config = dict(
    num_key_value_heads=5,
    hidden_act='relu',
    init_std_down=0.0391,
    final_lr_fraction=0.05,
)
Each number is 200 + 20 x the weight over its row's rms, rounded and kept within 0 to 999. Layers, rows and columns count from 0. The size before them is the row's rms in percent of the matrix's.

# down: layer 3 MLP down (transposed), 640x320, rms 0.0391, rows 33-57, columns 192-255
# up: layer 3 MLP up, 640x320, rms 0.0391, rows 34-57, columns 192-255
down33,107,206,216,191,177,207,174,224,178,201,184,196,220,188,194,189,221,201,180,224,215,216,200,193,198,224,147,184,199,193,182,188,230,194,247,191,173,204,202,185,177,207,181,164,208,223,179,193,185,221,172,210,223,218,176,172,229,182,177,191,222,201,176,196,203
up34,102,217,187,176,196,191,195,194,207,197,229,231,203,168,202,217,206,181,216,184,187,210,212,218,190,244,190,208,202,225,205,189,168,203,215,197,187,207,203,239,221,180,198,197,193,198,215,180,200,209,215,217,167,216,193,213,176,221,189,194,242,176,219,219,187
down34,102,194,203,225,192,206,217,217,189,164,163,191,234,239,218,194,207,208,187,201,228,194,211,189,206,155,214,193,175,199,211,188,246,191,191,206,215,200,210,163,160,219,206,203,216,177,185,226,209,198,197,188,225,181,213,205,246,163,224,214,156,241,203,173,208
up35,098,229,191,166,219,188,185,221,229,205,221,204,216,175,216,211,166,198,213,210,219,201,167,194,169,185,219,223,172,206,189,196,186,213,162,220,212,220,221,231,179,192,182,190,208,206,198,189,233,190,250,191,199,203,171,198,203,184,199,195,180,225,198,227,174
down35,096,164,199,220,181,206,220,178,196,213,165,194,167,220,177,205,222,208,190,176,184,196,217,207,217,211,164,183,209,199,232,211,231,206,249,167,220,182,202,179,220,187,212,220,188,193,173,193,155,196,173,199,210,204,223,200,199,202,207,191,201,175,186,183,237
up36,102,240,184,200,201,199,165,202,231,202,177,228,200,192,197,194,222,242,199,210,213,190,215,194,207,189,192,202,217,207,213,225,219,193,204,208,235,175,195,218,201,175,207,208,222,226,229,193,189,199,209,223,194,227,182,182,231,216,175,202,221,203,185,172,216
down36,098,147,204,181,212,208,254,197,175,158,216,198,182,219,239,212,191,171,201,207,173,198,172,233,192,222,232,181,178,193,208,213,177,224,217,203,184,236,189,180,206,230,180,207,206,198,168,201,188,201,196,195,202,169,201,191,163,184,230,201,190,206,233,212,192
up37,101,192,213,167,205,208,219,195,190,170,212,164,221,224,208,193,229,221,200,186,241,216,209,224,217,161,183,214,224,205,213,224,197,201,178,188,208,182,203,233,208,219,217,166,188,188,174,200,204,191,150,174,197,196,190,196,189,180,195,163,186,201,181,224,214
down37,103,191,194,204,213,165,192,206,216,236,187,180,203,187,226,188,178,215,191,196,185,169,209,178,181,214,213,169,213,196,173,214,174,182,221,207,225,190,179,157,162,193,176,226,207,232,235,197,230,197,215,189,202,217,212,192,205,210,187,232,195,206,200,176,192
up38,097,216,201,178,180,219,204,188,217,183,184,175,209,175,208,208,186,171,189,195,235,205,180,198,194,174,191,191,137,183,200,206,200,232,198,192,181,206,212,235,181,209,195,199,229,179,218,191,200,198,242,209,179,181,198,196,227,179,220,196,209,201,181,196,226
down38,092,219,181,205,220,184,199,206,206,211,180,212,198,212,184,218,198,225,214,212,185,189,202,220,202,209,221,203,241,226,203,177,190,198,193,219,231,213,184,163,216,201,225,168,179,234,201,225,219,206,176,180,228,222,208,201,188,219,210,198,189,205,201,186,148
up39,096,166,185,193,185,160,186,185,210,202,199,185,203,213,195,178,200,223,210,229,200,249,231,198,189,171,196,193,131,239,185,187,202,209,188,211,182,232,226,169,182,199,207,237,191,198,196,177,213,253,177,208,185,183,184,207,206,219,217,213,189,201,187,198,190
down39,097,214,189,210,227,239,218,206,214,191,166,188,172,191,208,207,200,173,187,210,202,177,157,207,204,206,190,194,246,187,188,216,191,207,214,201,235,198,169,203,188,209,184,167,217,229,208,212,168,189,231,225,217,211,206,193,172,180,173,180,207,167,212,196,216
up40,099,191,207,155,192,197,190,196,197,221,179,211,176,206,220,211,212,197,227,213,199,215,190,234,214,173,227,225,219,225,192,202,185,199,213,185,179,208,203,185,206,203,202,202,202,170,224,214,249,199,229,170,203,223,189,194,195,190,236,231,164,214,202,205,175
down40,097,211,186,219,210,180,219,194,189,205,250,207,225,175,189,174,216,216,156,220,195,199,231,192,206,222,194,196,181,168,186,210,201,219,165,236,213,212,216,215,196,210,202,219,199,230,180,194,174,217,200,190,192,196,238,177,198,203,204,202,259,186,182,206,178
up41,092,213,190,184,190,187,231,194,204,198,208,205,193,177,210,215,191,221,197,215,181,197,156,231,173,193,179,199,178,199,224,249,193,203,214,219,187,204,157,200,188,193,223,190,227,205,222,231,193,166,172,195,186,220,184,181,172,203,226,212,199,216,184,228,198
down41,097,214,194,190,192,213,182,184,191,196,205,205,208,212,190,163,197,192,211,206,207,229,218,190,227,188,209,164,245,196,201,187,192,217,184,187,202,203,236,185,243,235,210,227,171,199,181,185,201,219,216,197,204,165,227,202,253,176,164,174,172,207,190,188,206
up42,103,183,182,236,207,198,173,236,190,170,180,219,170,241,196,211,171,175,193,195,255,215,194,184,202,206,193,199,200,190,212,234,228,201,213,198,242,224,186,171,217,203,194,190,202,210,208,215,206,229,179,204,146,199,220,196,216,214,178,233,202,206,219,189,164
down42,099,216,201,162,184,189,188,168,231,229,203,178,218,167,206,212,234,232,208,205,185,161,203,208,153,213,205,174,176,236,199,192,190,215,193,193,149,190,175,226,201,200,183,212,173,200,188,166,211,166,209,223,236,184,194,197,195,204,219,166,218,191,178,206,239
up43,105,211,166,182,189,193,253,209,194,215,185,226,197,217,225,211,222,163,169,196,168,175,195,186,209,187,219,203,176,201,179,218,173,211,211,191,256,205,223,170,192,201,199,234,220,208,250,191,213,208,237,214,228,203,198,199,194,208,170,184,237,177,205,215,201
down43,098,211,213,224,220,204,144,212,206,201,208,176,204,175,179,186,171,225,203,207,228,211,220,196,174,227,194,190,209,201,224,186,228,175,175,234,164,181,183,210,189,189,193,176,183,205,162,216,191,217,180,197,163,186,220,179,211,214,215,223,183,217,198,198,206
up44,099,212,182,186,247,192,206,186,232,212,224,184,189,167,173,215,214,223,189,188,175,194,214,196,143,173,234,191,202,170,185,199,211,169,206,207,227,168,221,202,174,197,220,226,210,180,211,176,229,173,211,210,251,218,221,186,187,176,206,231,212,210,201,169,218
down44,095,191,225,187,158,228,186,217,176,175,164,209,223,244,205,171,196,188,213,188,232,211,206,200,223,205,180,186,187,238,218,209,195,258,188,200,202,216,179,207,219,218,168,178,187,198,176,194,172,238,186,173,183,201,216,238,207,222,208,183,175,187,191,242,181
up45,103,208,192,174,180,182,183,235,239,172,211,200,203,191,191,203,198,216,213,182,208,195,205,194,206,214,235,201,206,187,183,204,195,200,221,234,196,215,202,189,235,204,187,228,206,208,157,199,187,192,209,204,232,161,185,164,184,234,178,176,205,209,188,194,198
down45,096,190,198,213,241,204,225,171,178,227,183,218,204,177,206,187,204,195,192,197,187,220,230,229,201,189,177,164,182,216,210,197,186,206,170,180,221,190,187,200,173,188,221,199,172,188,244,198,219,208,186,229,174,236,242,229,217,184,239,198,180,201,183,198,186
up46,106,189,214,188,217,222,216,216,189,193,180,198,205,186,205,225,198,207,190,186,170,231,207,188,196,249,186,223,186,232,216,201,186,207,201,209,182,231,259,178,199,174,203,172,193,173,173,196,204,170,203,233,175,206,202,237,191,180,227,200,169,187,195,187,182
down46,104,231,174,222,165,160,194,197,199,212,233,211,191,212,202,183,226,206,200,211,205,186,208,223,212,196,172,163,188,190,203,201,231,217,165,220,176,181,170,218,197,204,193,185,206,210,236,196,212,223,224,174,205,177,194,152,200,209,178,209,216,220,220,216,196
up47,099,243,208,194,204,198,203,192,231,230,186,215,194,221,177,236,199,188,196,197,216,232,215,172,187,233,172,230,171,177,173,175,190,239,220,209,206,230,213,205,209,202,179,211,220,234,228,200,195,187,225,187,235,186,219,209,208,184,212,217,193,214,219,227,216
down47,094,173,191,210,192,212,196,200,157,201,203,188,187,191,207,180,172,208,206,182,160,169,156,205,219,170,221,185,238,216,210,209,194,189,180,194,203,168,212,223,174,202,206,198,203,183,179,175,214,214,196,223,165,211,199,230,182,216,188,187,204,207,202,167,209
up48,109,232,166,190,196,198,199,176,181,180,203,185,209,164,187,190,184,217,259,207,193,239,223,186,202,183,242,192,199,200,216,181,200,202,191,189,219,206,195,197,243,186,197,179,231,202,191,196,183,212,222,162,190,229,173,191,178,166,203,235,196,229,181,195,196
down48,104,171,230,202,246,219,184,211,205,193,206,211,190,219,204,223,199,185,161,178,212,155,193,216,189,198,180,194,204,213,181,202,195,187,194,183,168,189,210,200,135,202,192,219,189,202,208,202,221,172,178,244,222,180,231,212,232,231,189,146,187,169,213,210,220
up49,102,201,210,210,226,179,183,181,208,192,197,181,241,230,195,254,180,188,169,199,217,207,228,169,185,202,205,209,181,210,183,199,208,215,205,238,209,201,193,192,222,202,189,182,203,208,191,190,180,186,172,182,228,213,203,199,215,195,175,216,197,168,191,197,210
down49,097,175,191,163,169,206,211,211,181,201,188,203,176,175,202,147,243,216,238,196,200,201,177,227,192,199,191,173,211,184,217,216,198,206,163,202,167,202,217,240,184,221,237,214,200,185,199,185,227,218,242,215,195,204,190,179,186,209,216,183,177,224,199,198,181
up50,092,207,200,255,248,200,214,192,180,178,195,211,225,220,221,206,221,180,228,191,192,198,209,199,219,194,204,211,198,199,217,190,215,212,192,192,176,192,184,221,202,191,180,207,227,199,209,211,204,203,219,199,234,207,200,209,211,208,232,203,192,205,210,185,178
down50,088,212,204,175,167,177,183,220,204,178,183,192,193,161,190,191,176,221,197,178,210,202,191,209,161,191,209,175,199,213,183,204,187,204,207,213,196,223,221,180,217,203,221,195,166,188,206,185,216,157,213,209,181,179,199,212,189,193,187,207,203,205,183,212,212
up51,100,199,203,177,236,210,193,225,211,214,226,241,212,188,188,214,210,177,223,164,221,223,197,231,212,169,187,169,164,191,186,186,265,187,222,218,192,214,216,225,199,190,185,205,233,233,219,193,198,216,232,213,191,216,184,179,197,195,214,208,184,208,207,201,175
down51,101,195,179,203,172,216,195,194,211,188,197,168,210,208,176,168,187,229,177,239,197,168,234,193,187,189,209,256,227,195,222,212,168,201,169,182,228,178,198,188,209,187,216,216,159,166,197,195,214,192,169,193,214,212,210,216,225,181,181,189,208,185,179,212,210
up52,085,183,210,227,193,220,219,213,170,200,206,184,187,153,224,237,192,210,217,213,176,216,194,180,206,194,229,204,191,165,197,168,203,204,170,202,181,185,187,212,164,201,180,194,191,221,196,211,234,228,212,192,174,227,201,225,221,188,206,191,198,205,231,212,152
down52,088,225,177,194,202,187,203,203,253,202,210,193,240,224,183,159,174,217,193,211,241,179,213,200,188,247,187,215,202,239,199,216,187,206,192,239,220,192,209,215,230,202,213,232,197,194,199,194,169,185,218,184,214,185,209,211,214,210,178,224,187,173,198,204,250
up53,089,205,189,205,199,235,227,200,217,191,223,225,223,171,226,229,199,212,254,221,218,222,215,186,168,202,204,186,226,192,185,201,232,202,191,193,180,205,219,215,203,208,209,196,188,175,204,207,208,180,206,187,193,163,216,223,274,195,205,207,204,201,201,169,193
down53,092,194,208,207,216,172,165,191,179,211,159,169,163,223,190,192,181,185,161,185,188,176,187,182,226,222,180,219,202,208,227,213,188,191,203,202,208,187,192,204,188,217,201,227,203,209,183,179,175,248,240,222,214,227,167,160,139,201,188,199,194,201,189,210,205
up54,100,181,157,182,208,209,194,199,186,186,199,223,192,185,201,200,198,165,190,209,223,212,195,180,237,166,172,206,220,226,214,217,182,212,194,194,224,211,168,162,189,215,201,189,197,191,211,208,205,206,194,188,189,201,223,207,208,223,202,181,213,198,178,195,212
down54,095,190,206,204,185,170,212,208,216,212,227,204,177,183,196,213,221,230,191,204,200,191,198,192,168,211,217,216,178,166,192,167,217,160,212,203,198,181,205,219,207,178,213,228,220,190,203,193,154,210,206,206,179,213,187,215,185,167,210,201,189,203,228,222,175
up55,099,205,203,202,187,172,216,205,171,189,209,221,185,192,166,226,208,188,193,193,192,211,232,242,179,162,228,219,213,185,215,243,187,209,209,180,208,225,163,178,205,199,236,220,208,192,187,209,221,179,173,178,199,205,242,168,194,216,216,193,196,219,185,202,203
down55,099,190,166,217,252,239,203,205,198,190,196,199,230,236,202,211,212,216,194,211,168,214,176,216,203,207,178,203,169,232,168,158,181,201,183,196,200,207,233,183,188,181,165,211,207,191,210,194,191,212,231,189,166,204,184,255,201,192,190,179,198,181,211,220,206
up56,094,193,192,184,186,143,195,197,191,189,212,232,246,189,177,216,222,191,214,190,241,231,185,186,217,221,226,243,174,197,202,190,211,174,194,226,204,195,206,211,195,232,199,216,194,234,193,200,182,198,178,214,184,211,151,207,235,182,170,203,186,213,193,224,212
down56,087,199,200,189,217,223,196,218,214,197,165,164,157,210,200,185,159,218,226,199,166,198,202,217,154,165,196,169,187,189,224,207,180,257,203,185,197,215,186,191,203,155,182,204,200,178,209,221,212,214,204,222,225,192,215,202,204,232,215,196,244,188,192,180,197
up57,099,197,201,215,190,224,198,207,213,198,199,163,234,199,203,234,174,245,196,228,190,212,222,168,209,182,176,195,206,167,193,218,179,197,222,235,195,200,214,184,209,212,215,210,208,188,208,198,179,228,199,210,168,191,178,194,224,184,196,206,252,188,173,207,187
down57,097,199,209,221,216,173,198,198,198,186,202,233,200,219,177,213,180,171,193,169,196,192,200,247,236,230,232,211,194,196,206,233,223,176,188,236,218,208,184,227,191,203,197,212,167,218,194,215,204,229,222,186,191,193,228,205,240,200,213,200,167,203,223,188,223